config.toml
hidden_size = 256
num_attention_heads = 4
head_dim = 64
intermediate_size = 704
attn_scale = 0.125
tie_word_embeddings = true
init_std_down = 0.00507
optimizer = "soap_variant"
beta1 = 0.95
schedule = "wsd"
batch_tokens = 32768
doc_mask = false
z_loss = 1e-05
Each number is 50 + 10 x the weight over the matrix's rms, rounded and kept within 0 to 99. Layers, rows and columns count from 0.

# down: layer 4 MLP down (transposed), 704x256, rms 0.132, rows 334-368, columns 192-255
# gate: layer 4 MLP gate, 704x256, rms 0.144, rows 335-369, columns 192-255
# up: layer 4 MLP up, 704x256, rms 0.145, rows 335-369, columns 192-255
down334:53 56 53 38 59 43 43 48 39 47 56 52 35 37 76 26 44 49 41 51 48 63 50 41 42 56 42 42 57 33 31 59 35 75 57 41 42 50 41 56 44 47 54 48 48 62 48 60 36 47 42 42 59 57 40 47 71 46 52 38 52 63 58 51
gate335:43 61 53 49 35 54 51 67 60 68 43 49 43 44 59 59 36 58 58 53 36 58 27 38 34 40 40 60 35 47 51 60 31 39 57 53 55 43 50 60 36 67 51 53 49 66 53 78 48 57 39 50 43 62 56 55 49 52 41 48 36 61 49 28
up335:54 40 42 69 46 44 55 30 50 28 47 50 47 59 41 30 56 46 44 64 57 44 34 46 72 43 51 31 58 43 41 48 57 41 41 32 42 71 39 46 52 46 51 68 47 26 43 28 32 51 55 50 47 66 36 43 53 55 47 47 62 42 60 58
down335:44 55 45 53 23 51 30 59 51 60 51 44 74 60 40 48 61 36 42 60 46 56 62 62 53 38 53 33 53 78 54 51 48 44 44 68 72 68 51 45 39 44 72 59 55 62 51 48 47 69 74 61 47 50 39 37 60 42 43 39 69 52 64 42
gate336:46 37 43 48 64 52 51 47 52 50 40 47 42 48 44 44 57 44 43 52 39 51 50 43 61 59 54 40 66 55 51 44 58 43 54 58 54 49 60 58 32 47 36 61 37 62 46 62 53 53 36 53 47 57 55 48 35 62 40 59 57 67 42 37
up336:58 53 40 53 54 63 46 51 44 65 53 59 50 50 60 50 73 48 24 55 58 30 63 43 58 55 49 51 54 48 43 46 55 46 44 54 36 59 59 52 60 52 62 69 39 29 58 42 37 55 54 51 35 48 70 44 48 49 47 48 60 64 52 73
down336:53 34 66 59 67 44 59 65 30 45 51 48 53 40 46 36 47 54 53 53 39 57 38 43 57 28 50 59 57 46 50 68 49 55 45 32 47 34 54 60 31 54 45 39 42 70 60 52 47 57 29 54 50 35 56 50 55 46 81 50 56 58 46 41
gate337:57 47 42 60 56 51 36 50 37 52 60 63 68 61 43 59 37 47 49 38 59 48 62 41 56 55 32 67 52 49 46 29 56 77 45 60 35 73 46 36 42 35 50 58 55 43 44 55 57 63 38 54 49 49 34 46 47 58 31 49 70 56 35 62
up337:56 52 54 39 62 38 47 67 65 38 41 40 61 38 61 67 53 47 55 62 51 53 50 68 43 46 65 47 44 52 52 49 31 45 48 40 43 37 57 44 65 40 52 43 45 44 49 51 74 55 56 51 68 34 60 48 43 68 54 48 36 39 55 47
down337:49 51 47 29 53 50 58 36 40 34 47 70 39 26 45 52 61 63 41 59 51 57 60 57 48 48 49 44 25 50 54 35 64 64 50 43 47 21 53 49 34 43 55 29 45 58 38 43 58 66 52 67 50 47 29 46 56 51 39 39 61 43 32 61
gate338:47 62 71 45 49 51 54 42 47 49 61 50 55 62 51 67 54 49 46 50 45 41 61 48 38 43 45 53 56 53 38 65 59 60 49 40 48 69 50 43 55 55 60 39 60 51 57 43 66 40 62 47 40 63 56 56 53 60 40 50 31 32 62 46
up338:59 38 43 63 39 49 40 63 55 67 35 49 42 48 50 27 39 38 49 49 58 56 39 46 50 45 57 51 43 50 56 47 41 50 48 60 54 38 56 54 46 45 47 59 38 47 49 56 29 63 48 56 58 41 46 58 45 31 59 44 66 62 29 46
down338:62 46 50 50 24 43 63 70 56 60 42 50 52 56 48 21 50 43 42 48 45 51 42 56 29 43 34 45 40 39 42 44 49 57 57 41 63 61 45 36 44 50 39 55 36 46 52 44 51 61 57 73 49 30 29 51 40 33 45 42 62 42 37 43
gate339:53 28 42 53 47 54 57 42 64 77 50 54 70 47 50 39 45 39 49 58 57 52 53 58 65 46 55 59 34 44 29 63 37 47 52 48 52 51 42 57 42 54 47 41 51 39 45 31 69 45 59 56 60 56 39 35 56 57 55 50 54 37 39 48
up339:45 54 51 48 68 61 52 42 58 52 49 26 52 34 49 54 46 55 61 47 58 47 46 34 47 35 55 53 53 49 27 37 58 44 45 40 46 52 54 54 52 55 47 49 49 52 62 61 54 52 50 42 40 49 61 48 51 53 35 53 34 51 55 47
down339:37 44 49 45 34 63 37 59 61 52 50 37 39 57 38 49 72 52 44 51 22 56 50 69 41 55 57 62 43 38 45 54 43 40 45 62 50 56 48 44 38 39 28 62 48 34 32 46 36 45 46 60 47 46 33 61 47 52 30 54 28 37 55 52
gate340:54 61 42 51 51 47 50 60 42 57 64 48 54 75 44 55 74 43 43 45 48 54 64 41 39 50 52 52 52 51 58 64 43 42 55 47 41 31 53 51 66 52 25 42 38 48 27 49 45 69 41 56 35 61 39 24 62 56 37 52 49 39 39 38
up340:64 48 56 37 47 59 64 50 45 46 56 44 38 49 42 69 48 55 39 53 52 54 55 46 54 58 48 68 44 64 32 50 37 61 38 48 56 53 50 30 48 55 61 58 58 49 36 46 52 66 73 52 59 50 33 59 61 57 39 55 46 48 56 73
down340:51 53 56 58 51 71 47 38 49 33 35 35 49 40 57 50 50 55 44 40 46 53 51 35 50 64 56 70 49 56 59 49 39 41 54 51 49 30 34 41 43 55 54 51 59 44 55 35 61 53 82 42 40 38 47 45 69 57 52 34 55 53 58 41
gate341:43 46 58 59 58 58 39 49 69 55 44 55 45 50 48 48 50 45 49 77 70 47 44 30 50 39 56 45 44 53 49 48 65 41 42 69 37 51 47 61 50 50 51 43 45 35 51 39 49 26 58 60 45 74 43 36 68 38 46 53 38 64 48 27
up341:51 45 56 49 53 65 40 38 65 52 70 49 42 63 59 46 58 33 68 36 54 59 51 42 46 61 58 34 55 62 44 49 53 26 47 47 49 53 33 68 66 54 62 42 46 40 52 53 45 44 50 62 40 50 48 59 46 32 59 49 40 49 34 53
down341:32 51 48 37 36 72 63 55 63 57 46 42 50 52 46 44 59 50 59 44 56 55 62 53 32 57 48 32 28 46 53 63 54 44 46 64 35 64 60 51 48 53 53 58 43 47 44 61 59 45 53 60 63 57 43 38 44 60 47 32 32 36 66 43
gate342:45 53 60 55 52 46 57 46 58 48 42 39 39 45 65 55 61 56 39 50 55 62 50 56 43 74 62 48 42 50 54 56 58 46 55 49 61 54 55 51 52 34 34 57 42 55 60 52 74 42 54 43 68 53 65 36 49 46 42 46 42 55 45 56
up342:55 61 33 38 42 61 42 45 63 56 44 37 57 48 59 34 73 54 37 47 72 34 44 43 43 53 36 56 44 60 39 37 45 60 65 33 56 72 59 44 33 53 38 43 38 45 41 44 53 35 57 66 57 28 59 34 46 26 49 51 42 47 34 48
down342:32 48 57 42 62 43 56 51 43 44 36 76 35 31 49 47 48 64 60 45 50 64 48 43 60 34 38 54 63 44 55 43 49 40 36 41 55 59 49 51 22 53 49 54 61 45 41 47 63 55 55 43 64 47 52 36 51 41 43 55 69 50 43 45
gate343:39 57 51 51 63 53 53 53 45 44 52 59 46 54 44 53 46 48 39 35 42 58 67 38 34 60 32 47 60 60 69 62 46 61 45 50 59 42 67 40 57 69 45 70 59 50 51 53 60 53 36 55 62 59 52 32 57 54 44 54 49 47 55 62
up343:53 51 38 46 52 53 41 62 68 48 52 66 59 48 31 45 27 42 50 38 55 43 54 64 55 60 49 59 53 84 54 48 69 32 40 34 46 47 40 41 51 60 46 37 63 58 41 47 54 44 18 48 34 42 62 39 63 31 50 55 56 47 68 47
down343:60 43 53 45 47 40 64 29 54 46 50 39 65 49 40 44 62 45 54 55 42 46 40 61 62 59 52 68 49 52 48 54 61 43 37 46 41 67 57 40 50 48 60 52 52 58 40 49 47 50 41 62 29 56 65 60 29 62 68 43 42 37 70 41
gate344:45 55 50 55 64 59 29 57 55 54 53 33 60 65 56 41 59 52 26 70 54 54 58 50 44 51 48 62 59 41 47 55 38 44 37 59 31 37 39 64 48 41 59 41 40 44 43 55 30 50 63 58 62 54 45 59 40 41 53 54 52 44 43 55
up344:52 37 48 47 52 41 65 42 43 55 63 62 33 50 49 50 45 55 67 37 55 60 47 46 49 45 53 45 38 44 60 36 56 38 47 53 72 68 51 48 62 45 68 32 56 73 42 44 57 30 54 53 59 60 46 40 57 50 63 35 36 71 52 70
down344:41 38 38 32 46 44 58 76 42 51 60 46 53 55 59 55 50 75 45 41 42 38 29 26 38 50 48 57 38 66 72 42 54 55 60 30 38 66 47 35 65 66 31 32 69 44 40 55 31 45 42 38 48 38 52 34 32 56 54 60 41 55 52 64
gate345:46 69 53 42 32 51 51 57 40 61 61 57 49 56 65 50 55 44 29 43 63 56 64 36 48 53 56 66 49 59 39 44 50 58 52 49 54 50 62 62 45 51 59 57 63 62 47 44 61 37 65 42 50 53 52 41 49 53 31 65 55 27 45 58
up345:59 56 54 45 49 55 65 47 45 48 55 67 57 53 49 37 46 54 59 38 33 62 54 45 37 54 70 57 49 58 51 40 47 30 54 36 56 44 41 50 44 54 39 47 59 41 66 48 52 56 41 62 48 44 60 48 68 49 57 71 41 35 53 40
down345:68 61 49 47 50 67 48 57 76 52 45 65 48 48 55 32 29 51 56 34 41 57 63 55 54 40 52 44 58 48 47 33 63 40 35 38 45 41 39 47 53 61 59 38 57 58 81 62 27 60 48 25 47 38 58 56 42 29 58 42 59 45 30 38
gate346:58 31 48 54 51 55 32 60 37 58 48 66 60 48 57 32 62 46 65 43 60 44 49 53 26 63 44 28 56 39 37 45 73 37 65 42 34 48 52 43 51 53 57 49 36 47 35 72 43 40 48 55 51 51 57 59 37 53 41 54 54 44 45 66
up346:46 28 63 54 37 43 60 50 32 60 55 69 58 41 45 54 40 47 48 41 40 71 46 44 72 48 42 48 41 48 56 64 35 35 52 50 54 53 63 47 69 43 57 38 59 77 60 44 52 54 65 46 53 64 50 68 44 37 53 50 19 37 56 59
down346:43 73 46 38 30 41 31 40 54 60 46 58 56 48 51 60 51 63 34 30 31 51 43 43 47 39 53 34 60 48 37 38 38 48 73 44 31 48 65 63 55 59 41 43 69 42 60 34 55 35 55 58 37 48 43 66 74 47 36 51 48 49 40 33
gate347:58 72 67 32 45 36 51 53 37 59 49 56 34 56 53 62 43 57 50 48 58 40 56 50 52 44 49 59 50 43 64 50 44 57 49 42 60 57 51 43 70 52 57 49 54 40 59 44 47 57 49 56 22 64 28 43 45 40 41 46 50 41 52 38
up347:46 62 62 44 54 40 51 46 45 58 41 58 70 54 44 45 48 54 44 20 62 49 47 35 47 45 56 76 32 56 50 55 38 56 44 31 64 57 40 48 37 45 61 47 53 34 57 44 57 63 45 53 40 49 48 51 28 33 53 40 51 53 47 54
down347:47 48 44 63 53 48 35 43 41 28 52 44 45 50 47 59 56 42 61 49 43 53 34 58 49 39 32 31 43 57 52 42 67 49 51 58 32 54 50 48 49 56 47 40 44 51 55 59 48 46 47 39 80 57 70 53 54 42 51 47 54 34 50 51
gate348:34 50 47 48 47 52 39 50 45 40 56 32 45 45 49 60 43 44 43 54 40 44 52 58 43 51 63 52 38 46 38 54 49 52 60 51 60 61 60 57 52 39 43 41 42 61 39 48 52 52 40 50 46 38 35 63 59 57 42 42 53 47 54 53
up348:55 59 52 47 33 58 48 53 53 47 48 48 46 49 57 51 63 41 55 46 74 35 51 43 37 58 38 63 55 50 40 32 52 44 41 60 45 60 50 36 49 56 42 30 51 53 61 49 39 44 60 56 49 40 42 57 58 67 35 43 54 43 40 42
down348:36 56 54 50 35 52 45 61 49 49 65 41 35 59 67 52 51 54 68 45 48 40 32 44 44 72 52 42 42 59 34 36 63 34 44 49 50 62 56 57 51 33 59 40 47 60 55 31 49 59 43 50 42 42 49 35 59 50 41 38 61 46 42 55
gate349:53 51 56 41 45 30 52 45 43 55 24 40 40 41 72 56 46 51 35 59 47 60 23 48 57 57 36 53 60 55 58 46 59 31 46 43 47 54 45 53 30 48 56 37 71 56 75 54 38 46 37 50 59 62 52 52 59 54 36 47 47 66 51 60
up349:36 54 55 50 30 54 64 50 56 44 61 51 71 18 65 48 39 47 53 64 55 48 31 55 49 57 54 45 58 18 58 56 49 32 64 55 37 43 26 42 39 47 45 22 51 45 63 55 41 41 76 50 41 69 57 70 44 73 66 40 49 60 51 52
down349:47 48 40 55 45 49 46 53 55 54 31 41 47 57 55 58 59 63 79 47 45 64 49 50 51 49 51 47 70 38 49 51 65 59 68 50 36 32 35 48 52 44 68 39 41 32 53 52 43 60 63 48 57 63 51 62 47 29 56 35 50 42 39 41
gate350:53 48 52 54 50 24 55 51 65 47 51 45 38 46 66 47 55 54 53 84 52 40 39 47 64 51 54 56 42 39 47 43 50 36 34 58 54 48 45 51 65 52 32 66 56 34 58 50 29 45 56 42 62 39 47 59 43 44 55 54 52 47 50 54
up350:50 50 41 52 60 61 47 59 36 59 53 49 48 49 20 53 45 42 37 25 59 62 55 62 38 40 52 45 44 48 41 48 74 63 54 67 46 44 56 46 42 30 59 49 42 71 51 52 70 58 39 39 56 51 45 39 58 51 43 49 57 54 55 45
down350:46 42 33 68 34 53 46 51 48 54 37 31 50 54 25 42 42 35 52 49 62 32 55 50 58 26 35 55 43 49 35 47 61 62 54 57 49 52 33 49 57 51 57 41 44 67 55 36 52 28 46 53 43 31 45 44 54 36 49 25 46 40 55 66
gate351:54 66 58 55 33 38 56 66 49 63 48 48 66 41 49 48 40 57 51 60 53 50 37 40 40 37 66 58 38 48 47 58 55 38 63 54 38 29 51 45 46 56 40 45 58 62 29 47 28 53 33 46 58 55 40 27 75 46 59 56 56 57 54 68
up351:46 57 48 43 45 47 41 56 42 51 74 65 44 54 54 67 63 46 55 34 50 42 55 59 61 58 56 62 57 50 52 64 34 50 48 38 74 55 58 44 46 60 47 60 46 71 59 42 45 56 27 72 58 57 47 56 45 58 69 63 60 46 47 38
down351:53 70 58 33 66 51 50 47 30 51 53 57 50 26 57 46 56 51 44 54 77 49 63 52 47 54 62 60 47 44 51 44 42 55 30 45 47 45 50 50 39 58 54 53 53 55 64 60 57 67 55 58 70 45 50 39 43 41 51 50 49 42 55 43
gate352:63 62 56 45 38 59 59 47 60 56 60 47 42 54 45 64 46 67 49 65 50 55 47 64 47 31 55 40 39 50 35 58 55 45 61 40 52 63 41 38 59 45 60 59 44 30 40 72 42 53 48 55 47 49 51 52 65 41 43 59 30 40 49 38
up352:50 69 55 51 39 55 65 57 48 43 52 38 44 61 44 62 42 45 40 46 45 52 44 54 52 59 44 36 43 63 65 65 41 45 56 41 56 48 31 47 49 44 62 67 30 43 41 54 48 58 64 42 51 48 47 68 50 47 45 55 55 39 52 39
down352:53 65 32 44 47 35 49 45 45 39 53 50 57 46 55 57 49 45 55 52 49 45 50 44 72 33 57 36 40 66 64 51 51 58 57 40 73 47 45 52 42 58 37 63 36 62 48 48 64 64 58 38 43 34 49 69 63 40 62 48 42 36 52 44
gate353:41 55 36 69 52 81 42 48 42 60 66 56 47 57 36 51 54 57 61 55 57 42 51 50 54 42 25 41 51 54 44 58 56 47 52 47 29 49 61 51 50 55 49 56 55 36 61 48 38 44 56 45 48 51 54 57 40 54 49 45 52 59 34 52
up353:45 42 47 40 55 52 40 56 52 55 37 49 56 59 43 57 40 57 59 41 49 54 63 65 45 63 60 50 49 56 53 46 49 40 57 41 60 38 33 52 41 45 55 65 57 36 39 36 57 47 42 47 36 58 70 33 44 19 45 72 38 43 56 44
down353:52 50 32 58 48 59 46 33 60 38 57 34 38 53 35 52 49 58 56 53 57 41 31 55 54 45 54 53 52 50 52 63 60 30 53 55 30 59 50 59 50 33 59 53 44 71 51 48 41 53 41 66 45 46 49 44 45 42 43 63 54 70 45 64
gate354:59 44 64 72 28 52 63 51 52 65 51 60 58 38 58 49 42 40 39 57 59 45 50 40 63 30 39 32 55 41 41 48 48 59 33 54 30 50 60 60 36 37 34 46 47 72 45 42 65 41 48 48 56 49 58 53 63 69 50 43 38 34 61 57
up354:65 47 42 38 47 43 44 50 36 50 69 57 46 61 69 39 37 69 50 41 47 51 54 59 51 64 42 45 48 61 47 52 46 45 60 42 46 39 59 52 44 52 45 71 57 52 66 49 44 41 55 55 53 48 40 64 44 46 49 44 62 53 50 50
down354:45 52 50 53 57 55 47 52 43 47 46 67 56 41 59 49 39 56 37 26 54 62 22 59 51 58 47 64 46 48 55 75 48 41 40 58 45 47 42 55 52 64 63 39 45 46 45 41 45 56 72 37 66 41 63 57 37 49 26 51 57 41 47 56
gate355:39 52 50 45 42 62 67 27 45 54 56 57 50 68 63 59 53 70 40 42 50 56 43 42 47 51 39 61 36 57 55 57 42 65 55 55 37 49 59 46 47 39 48 33 37 39 29 49 67 41 56 47 43 52 32 47 50 64 46 44 66 39 57 50
up355:78 49 50 71 50 45 29 57 45 56 50 49 53 39 46 48 32 40 60 52 42 49 62 48 66 62 60 63 66 33 40 62 58 43 46 54 33 51 41 62 47 59 35 77 46 45 52 59 53 54 51 35 51 49 44 41 42 42 42 55 48 52 46 50
down355:56 60 37 70 67 46 31 39 59 54 20 51 41 43 59 48 67 47 43 52 46 59 57 35 68 46 71 51 34 56 42 64 50 27 50 56 32 44 31 47 47 64 40 47 65 42 28 45 48 48 55 62 59 49 53 51 55 51 31 57 51 56 67 59
gate356:41 50 55 59 56 63 59 31 49 49 57 40 53 63 33 52 50 72 36 55 42 49 47 48 50 47 53 63 39 51 43 60 39 32 44 42 35 38 57 57 36 50 61 48 53 64 57 50 63 44 30 32 41 45 37 52 41 43 55 51 55 59 44 40
up356:55 42 40 43 48 39 51 59 49 53 59 67 36 57 65 39 73 16 59 55 55 60 49 52 46 57 42 32 52 40 61 43 59 51 47 47 41 76 54 43 38 52 44 65 60 42 43 46 45 52 56 64 52 62 58 63 55 54 49 53 48 56 50 50
down356:66 47 45 47 37 34 43 64 42 49 39 46 51 40 65 52 54 52 54 42 40 55 48 54 49 54 46 38 52 47 51 26 46 45 70 54 57 46 58 38 46 46 44 63 47 63 42 65 44 52 58 43 48 72 55 51 48 52 31 44 71 60 47 56
gate357:43 62 59 63 47 54 29 59 41 47 35 64 44 52 58 57 56 62 54 43 35 54 43 57 77 44 51 52 48 48 39 52 39 39 48 30 54 26 39 49 41 39 43 42 36 50 44 56 54 51 53 52 52 60 37 50 63 56 40 48 32 53 53 35
up357:60 59 56 57 52 65 45 45 49 52 54 49 58 44 53 45 45 55 49 34 52 54 42 46 50 54 55 48 48 61 53 46 49 49 41 46 36 40 54 54 53 53 51 53 43 50 58 62 62 41 34 56 82 37 40 35 48 44 58 42 44 42 41 39
down357:39 44 42 42 71 50 40 48 33 48 55 59 38 54 66 39 48 50 41 49 47 32 67 56 51 60 27 63 57 57 58 55 74 56 51 48 50 46 47 57 56 46 47 58 31 48 50 46 50 46 56 41 32 39 57 56 42 61 48 53 50 62 54 59
gate358:46 35 34 50 59 47 49 52 40 52 51 37 48 47 56 42 51 46 38 40 60 49 60 37 45 61 57 50 49 42 65 45 60 65 57 50 42 38 71 52 40 40 43 57 29 37 52 35 66 63 56 53 62 50 48 52 34 51 51 35 38 46 55 40
up358:47 40 55 52 48 52 54 49 37 29 38 58 47 31 57 62 48 29 55 48 34 36 56 47 63 50 49 33 52 54 44 62 42 31 39 44 39 62 49 53 50 50 49 49 19 35 45 43 38 47 46 51 40 33 56 69 41 52 40 37 73 40 31 70
down358:55 53 34 56 34 33 61 38 69 59 53 41 73 47 46 43 44 21 43 50 27 34 60 52 39 49 53 50 52 37 18 17 46 60 38 51 30 51 63 55 45 37 52 51 42 57 33 59 50 32 71 52 52 34 51 58 55 38 52 47 54 47 44 54
gate359:40 41 49 40 58 46 38 31 61 55 61 48 48 63 74 50 58 69 50 63 58 54 40 57 33 39 44 41 58 56 54 47 37 49 64 38 45 62 61 55 56 49 48 62 42 59 42 61 68 54 40 38 50 47 48 69 48 31 61 55 57 33 56 44
up359:48 54 49 57 78 57 64 31 62 49 61 44 38 40 47 50 43 41 36 38 39 57 59 50 59 59 50 65 61 48 38 57 52 31 68 38 29 32 44 56 60 60 54 21 51 66 55 47 37 60 46 30 54 47 58 55 59 48 59 35 47 45 34 35
down359:43 55 50 46 43 57 32 51 54 51 53 43 52 49 44 40 54 71 68 49 52 31 57 60 59 45 48 50 69 40 66 69 44 50 38 69 40 51 40 54 42 69 37 49 54 38 33 49 57 52 56 39 44 41 54 42 36 62 66 60 40 64 51 54
gate360:39 45 49 50 60 60 56 34 30 28 66 53 54 31 63 36 43 72 38 46 55 50 40 58 60 55 39 48 45 46 52 57 49 46 43 54 57 51 64 33 67 48 60 49 50 48 60 31 54 33 51 53 68 48 51 55 46 65 53 47 45 57 36 51
up360:70 42 45 45 39 51 51 71 69 60 43 58 48 61 31 48 44 31 68 52 49 51 63 49 46 48 66 52 48 51 51 53 56 50 53 49 52 47 41 51 37 43 55 52 50 60 43 67 53 62 49 40 47 41 43 38 47 39 64 63 51 45 54 52
down360:61 48 67 61 42 58 50 59 59 32 39 45 61 47 57 48 58 54 34 53 77 48 38 63 38 51 49 59 55 47 71 41 57 52 38 53 50 08 51 32 37 66 54 51 42 60 64 37 54 60 59 49 56 40 50 64 55 43 66 51 56 60 45 53
gate361:61 40 47 53 64 25 41 46 61 44 52 52 44 54 44 54 42 46 46 40 63 60 57 57 61 42 58 43 52 41 52 45 40 42 59 32 60 48 41 46 43 53 43 41 53 61 56 44 60 63 40 55 59 60 49 54 55 35 62 44 56 57 51 37
up361:58 43 40 60 60 38 38 42 55 38 52 41 52 53 43 48 52 55 46 38 53 61 54 63 64 41 44 35 53 42 57 46 54 42 52 46 79 60 54 41 47 56 45 45 42 53 55 25 46 36 44 45 56 48 50 36 61 20 57 49 65 34 56 42
down361:56 53 32 51 59 35 48 44 64 52 49 41 40 63 64 37 62 47 44 41 50 51 63 48 55 36 42 49 34 40 47 57 59 68 55 46 48 52 60 48 50 62 49 69 59 55 42 48 54 65 55 50 45 35 35 50 32 60 46 65 51 64 62 49
gate362:54 49 28 50 42 57 47 46 47 49 47 47 48 75 53 48 48 55 53 49 49 39 62 36 46 47 42 40 45 40 40 48 47 58 54 57 62 48 58 69 50 56 55 55 59 40 57 40 67 65 65 48 54 68 49 38 50 42 44 52 42 54 43 47
up362:57 54 56 36 59 51 46 64 64 39 50 43 46 57 50 42 55 63 57 27 43 47 49 29 50 48 59 28 42 46 49 59 52 50 42 60 45 63 53 56 50 46 50 48 55 45 61 44 42 52 45 36 44 49 53 42 46 53 56 32 50 64 64 43
down362:73 54 44 45 38 59 48 67 50 38 56 71 51 26 53 50 53 53 42 59 53 59 52 51 46 44 48 64 42 39 35 40 41 46 36 33 43 48 41 41 41 42 40 49 55 36 66 49 28 58 60 59 29 39 58 52 52 51 49 59 44 44 54 37
gate363:63 52 46 57 48 50 50 43 58 36 67 68 63 39 59 41 57 57 55 58 54 59 51 43 47 55 55 42 51 39 48 45 42 49 49 42 51 69 54 46 59 58 43 57 51 36 31 68 53 57 44 49 35 49 32 47 42 37 44 47 47 51 54 57
up363:50 54 54 44 38 51 57 51 42 39 42 48 47 44 53 55 48 44 46 53 54 35 44 53 31 51 60 52 48 54 48 43 28 38 46 44 55 43 45 50 54 51 60 45 51 58 42 45 48 35 56 40 60 58 61 62 53 76 66 31 45 53 49 43
down363:58 45 65 50 45 50 50 41 42 45 40 57 43 39 50 47 53 61 44 44 39 41 62 46 37 71 59 39 39 77 39 47 43 60 58 68 40 46 50 54 55 49 37 52 55 57 34 51 56 45 57 47 48 49 47 33 38 39 68 55 51 67 56 41
gate364:50 44 41 53 58 40 64 58 65 39 57 46 41 46 35 40 48 44 41 43 29 52 60 62 48 47 45 55 64 59 52 48 47 38 61 49 54 56 48 57 47 56 54 60 56 37 32 40 38 44 63 46 50 42 46 31 52 44 48 41 46 62 61 59
up364:48 59 47 52 37 52 50 46 54 51 47 68 47 57 43 43 25 47 52 44 64 41 55 40 49 39 52 59 49 48 59 46 54 60 53 60 47 47 43 57 58 37 45 48 45 47 55 62 57 42 56 76 52 60 59 59 53 43 70 63 49 69 52 54
down364:44 48 53 49 48 57 50 38 49 59 36 68 56 50 48 40 56 53 50 45 40 34 51 40 44 52 54 39 59 58 46 42 59 50 47 58 47 51 35 49 39 49 48 35 45 54 48 61 52 42 37 47 48 43 47 57 44 41 48 46 43 53 52 33
gate365:61 57 45 63 57 60 48 35 63 60 40 29 54 49 46 49 50 49 48 47 46 32 50 48 39 43 42 54 47 42 51 58 42 51 40 68 39 52 77 41 72 53 58 44 52 52 65 65 65 65 52 54 66 53 38 40 58 49 52 56 39 65 58 45
up365:44 51 65 50 43 45 44 46 55 59 46 53 49 47 43 70 62 51 59 38 47 48 60 44 51 51 55 60 40 55 51 50 50 64 39 54 63 56 40 57 63 46 43 49 46 61 46 39 54 35 33 76 50 45 35 50 60 31 45 72 55 60 51 33
down365:53 49 45 50 52 69 47 49 64 54 36 34 24 62 41 60 54 52 44 56 70 54 48 42 39 40 46 44 59 51 49 44 55 60 35 62 34 42 33 48 51 67 62 55 62 47 54 55 48 57 53 48 53 56 46 45 58 59 59 39 32 56 53 42
gate366:39 42 65 65 57 38 48 57 58 44 50 63 54 51 63 47 51 45 71 49 55 61 55 40 28 34 34 47 60 58 40 39 52 41 52 40 42 61 79 39 66 64 49 60 44 53 48 50 57 55 54 50 46 49 55 41 54 42 54 60 50 62 56 51
up366:74 67 39 35 62 47 55 61 40 47 58 57 37 50 62 34 50 32 53 54 34 50 56 45 52 59 54 63 51 55 48 58 65 58 48 45 57 58 67 47 48 54 53 50 51 55 50 50 36 52 65 50 45 46 42 41 52 54 39 49 47 65 45 45
down366:30 43 58 53 62 45 50 24 53 62 40 47 55 31 53 62 47 47 46 48 47 47 35 68 57 48 43 35 52 68 51 44 49 45 52 54 59 47 48 55 60 48 59 47 52 53 54 43 56 66 45 43 43 43 58 58 62 47 55 49 54 44 56 59
gate367:47 51 66 53 64 40 60 59 51 60 49 53 60 51 60 57 45 44 44 53 48 53 47 62 36 66 56 57 64 46 55 51 48 40 52 40 57 56 44 61 33 52 55 50 46 63 58 38 44 54 42 47 26 54 62 49 55 47 46 73 42 50 47 40
up367:43 54 59 66 49 24 59 50 40 65 42 54 60 67 53 55 49 38 45 40 39 46 35 51 42 57 51 48 48 47 61 54 62 32 47 46 55 42 47 60 30 57 34 52 57 47 65 38 53 55 45 50 33 49 40 54 34 56 65 55 54 36 39 48
down367:71 53 44 52 56 49 62 28 59 48 59 28 47 40 46 54 52 38 53 54 40 43 56 59 53 47 49 46 44 56 39 50 49 61 38 48 37 42 43 57 57 60 55 62 64 52 56 50 46 56 45 43 62 55 57 63 19 34 40 59 59 48 55 44
gate368:60 47 21 49 48 59 50 40 47 40 56 32 52 51 60 43 59 45 48 47 70 43 44 45 46 51 53 62 54 53 35 53 52 54 39 57 46 52 54 37 27 45 52 61 29 70 38 38 30 47 56 69 66 35 48 53 44 34 43 61 59 34 55 55
up368:60 57 39 51 40 52 64 56 39 48 45 34 46 59 60 61 33 58 39 38 66 48 45 54 44 52 55 58 39 31 45 41 48 55 51 36 44 46 38 49 51 32 42 55 31 58 48 59 55 67 43 61 46 37 65 23 47 46 60 57 44 60 53 57
down368:58 37 39 54 47 46 48 57 52 30 45 33 56 47 50 45 53 47 49 46 75 54 54 41 33 44 41 57 42 44 54 51 45 53 41 41 59 41 40 54 47 42 70 77 39 56 37 56 44 63 52 49 41 67 50 39 48 48 54 58 51 44 39 64
gate369:64 51 56 51 40 60 70 57 63 40 59 40 38 47 36 65 61 49 53 47 48 49 41 54 40 42 49 61 54 37 36 66 54 47 59 73 48 70 61 61 55 36 49 57 36 64 50 40 48 47 48 57 72 50 51 47 55 46 65 56 62 48 45 57
up369:68 38 52 49 50 51 70 58 50 47 64 46 51 48 43 52 53 43 45 36 63 47 49 56 31 41 53 56 50 41 45 58 39 57 67 55 48 52 50 40 43 44 62 56 49 58 49 53 63 41 34 54 67 61 64 48 50 48 62 55 58 51 40 56